config.toml
num_key_value_heads = 1
intermediate_size = 704
vocab_size = 4096
norm_place = "pre"
bias = "none"
init = "orth"
init_std_qkv = 0.0277
init_std_up = 0.0277
learning_rate = 0.00431
schedule = "wsd"
doc_mask = true
Each number is 500 + 40 x the weight over its row's rms, rounded and kept within 0 to 999. Layers, rows and columns count from 0. Numbers have three digits each. The size before them is the row's rms in percent of the matrix's.

# up: layer 3 MLP up, 704x256, rms 0.129, rows 615-628, columns 64-127
# down: layer 3 MLP down (transposed), 704x256, rms 0.114, rows 615-627, columns 64-127
# gate: layer 3 MLP gate, 704x256, rms 0.13, rows 616-628, columns 64-127
up615 098:484413471586480489479533514487467478487515486574470535535479533494559497525569487510528498508529495453527547569431491500502477531516462505446469523517503426589505557472457466533485583566485478
down615 102:410502449474454464480564517564495463577527518515493497540523513550552549509493468506524569517498468497535519443521487460473506603610448536529481556477537495480521427434426546447524492495500501
gate616 088:522508517530480494525497523526529466473463491466510458544443521552518552527515513488483512538524500495502469371514454537503484524540588541536506580499451448497503514483461548503609416536499512
up616 084:491489508495469529485518432523443490518505529516544537512439486494526501473475522514575511552493519527437474539470464577598561477539502467500429514491597500464458474542495528477479680478418525
down616 095:487490497516485547521480573509448451495569504526576488475527560512493499507523554572484453515570497472538511511484576494510448422426525494487504440457530435434463473488520559438518502520484477
gate617 098:436505539527458529453511481536469454487430487478555512510471481486525488491511476473542526568484488452476476464566478439518426471501507543484470503460455556490498526493505502511500507429520551
up617 098:500521478515385516482484527507470500516491429493547573517503434560493530458544480468570482478497497528513454459540513497504420464531552546486435559462531526536454482447519491473518492423531520
down617 102:570507483490460467497480439422534567523502478540574457502531486545487576496458499486451501491462447525543489458518450544480464415499569548485544443483514498513450505455503460435526532474547511
gate618 094:521460480462459539512454535491454557611475498522438515510494435543465413470460472542529533469498452449489469464452518561484516498501521485503505470556473533501488481526552539521488473550509498
up618 092:471511521454527424496500575445563466478501490434511557524417493535462547492525534500500533530491445488500503483541550501493586503492510510526485496498556457538468475463475527494450460475462492
down618 102:515521472564541434500453518513524517513518500548518507496416531480509544413511547513549514502428515556477443510489508491454533558490474505512477479524563466477477514483435599492526477585501541
gate619 094:528442504514536533440489517472523508451488446515490500427520456465502497530430425490465480570463480460521485505475470511434534530514511475508499522484504566416425435512565481521542487507453527
up619 089:455578501545486492559530500485426435497513569470531447572465481581561536444524530526524479484538440515510445458448509434557562443507489492515523478504475487504535513538449530490479545492527531
down619 096:444526466459391491483502531511444514569487516393502489551443440554421556492479525491543462528552567503537531537535494471528473413492456516484465503511473559504440570524516522408529481562542532
gate620 106:490458423502558516570465561478411456422499432560485489478459444556509465520516450469501493558506480500497512538519519479464508471505450528582512505526520570536527493569485502507525511526471453
up620 111:568515558468477463426539442520560539557489513465518477508534527392495497493483550545520511426509543484474495496504487517516533585489530531441458493462497450462465521498477523496430441469556516
down620 100:520497488513475544475546515502468517551517492479531471490526526475432526443533556466480518579518548553548477474452456437509505551467546541443484450566526557559458451481508507500492525538489497
gate621 092:541501492458470517500509487501485479437510498577447593495522331445447465559518463492437491545521549538488435494507498545457523547447533487511570457507500538506461425467432458449443588560564466
up621 102:490446536512521480515500523536448571554530539451547459477504584522606515522493547524482467499532486536546536493540457514506459491461508583495473575429498474581504469506497501480477495500476443
down621 101:486522454454480521536470512466440506456508494417506549568526552510526478495527489617493387526504427532456469548522513477576493512537478564527535563514481454478498492454494479497474503473479458
gate622 103:520518521487574531543486562568599518556510566431498467511440534492490514556446487482546486477505387486505518461535521503517430501478544473518511489519423492447475500503409480456459509495494469
up622 096:525558444479479484492518532442422536502578507554589497459483473462489484503589510525502441569409479505483527546504439510501523522491512525540531486512467509476481470418505544483543585543496499
down622 099:468451510543505480445483525438471515487530488484485573486480452538584443489524463499534493549426504477490530479527464517525565486505521495551547483440497504572498449425526503438518539498437511
gate623 104:529489512427578555493484540506518544543446530486577543458486464490547490492500483475501477502473492464506529577564539557416552507552467457574512438521466475522432541497485565478458489508415497
up623 108:531522462538496480499503511472419451510537508537494486529463503467497429493522573557447517468526533493478548508520488529515483491503478569497523508591508470431500473440516567492480532506512470
down623 105:488471539453463444501495481480581542472564485426487510516528462562538483526475504489569482504527468454487455505525532509456521498470514572581563526499544566546450472441500448488460511533491554
gate624 092:543533513449472462425507425532562452525455498484519445481543522475511553508494519479499539394460489455494565529490449583476502473544505410521533522437521453462482552506535484516477516405494487
up624 094:453476558539502523464536542484512483496569567539458494566470485511530477466566527507473501548501493557472474474563541394512479576520498510474461541554527545500472485474501548495582467573528504
down624 105:514489476524490509549489507514464561568439439531456506462523565540535479557485498533540513453492482518471496539450528625481499473481542493489553419500538527544556461412490513465490500432516487
gate625 099:473501547469521486504513516529529494505493519544521480422541475422450502585452548502498495499487462538500592604515516574448503490475459527501591472479433448522539512484517525492475503490436501
up625 099:413468420434470470505495477554507526522466441528501475470527520425453535538516532502492517493454451534479455577442501556468508545499518559500535479520423480562528454474500496521458474562496442
down625 104:480501500378473485547594438509492471567484466515497497433512510546462534546497569487453502499484443475466464466519466561474525540476491523549498542508512506536567498474450454524470474566503452
gate626 105:457476562499408458517463515485501525449526465495504503518483512452489512427489489462421514534561482484485586494537474502439552477426575559429574546470506513537507475509456550537509563496536519
up626 100:537503474532541534465554466424523485530531593521576504532444542540555513516495475516509478459460518515456444498519522493600449496488496523457455482451566515527436470591428509427503534544505478
down626 104:507524418473570529539502520527526503437518473473478518559525507523447489566581527520562507491487540483575462518459509487514487539510489497563523507498462493461437478473503436476504364513482529
gate627 096:486553478505419556523540490558526379474520450479548517500467576419486552471505476510546446488501531539433518483563477520608451514527502483503447540504426487542471469478523485490551534467549485
up627 097:554552491468376570551512482521443416488483475453599517466523498460433537410473467505506460503519548486494519528534486518530474514505499535419475499562516440533428532465548519474520541454538479
down627 096:531498479504569487483529487465490516525508429511486474470517510512510642455503472573504539480505478563490426529499517465538509502490502473527517516436536506515513549434484561507480554541512416
gate628 101:475522512501501504519487474450438529523458539462490507554443497510505521496479499573479435523507485429511469435519558514517458537488534443469487528495526537508456494581491448423427442524518516
up628 101:425486492509502533501511450456499536452509476484508449490488535479501535560441548500504479484464453416485524515490507437460539471448493470564602493489389503522490536568444470510507566459553485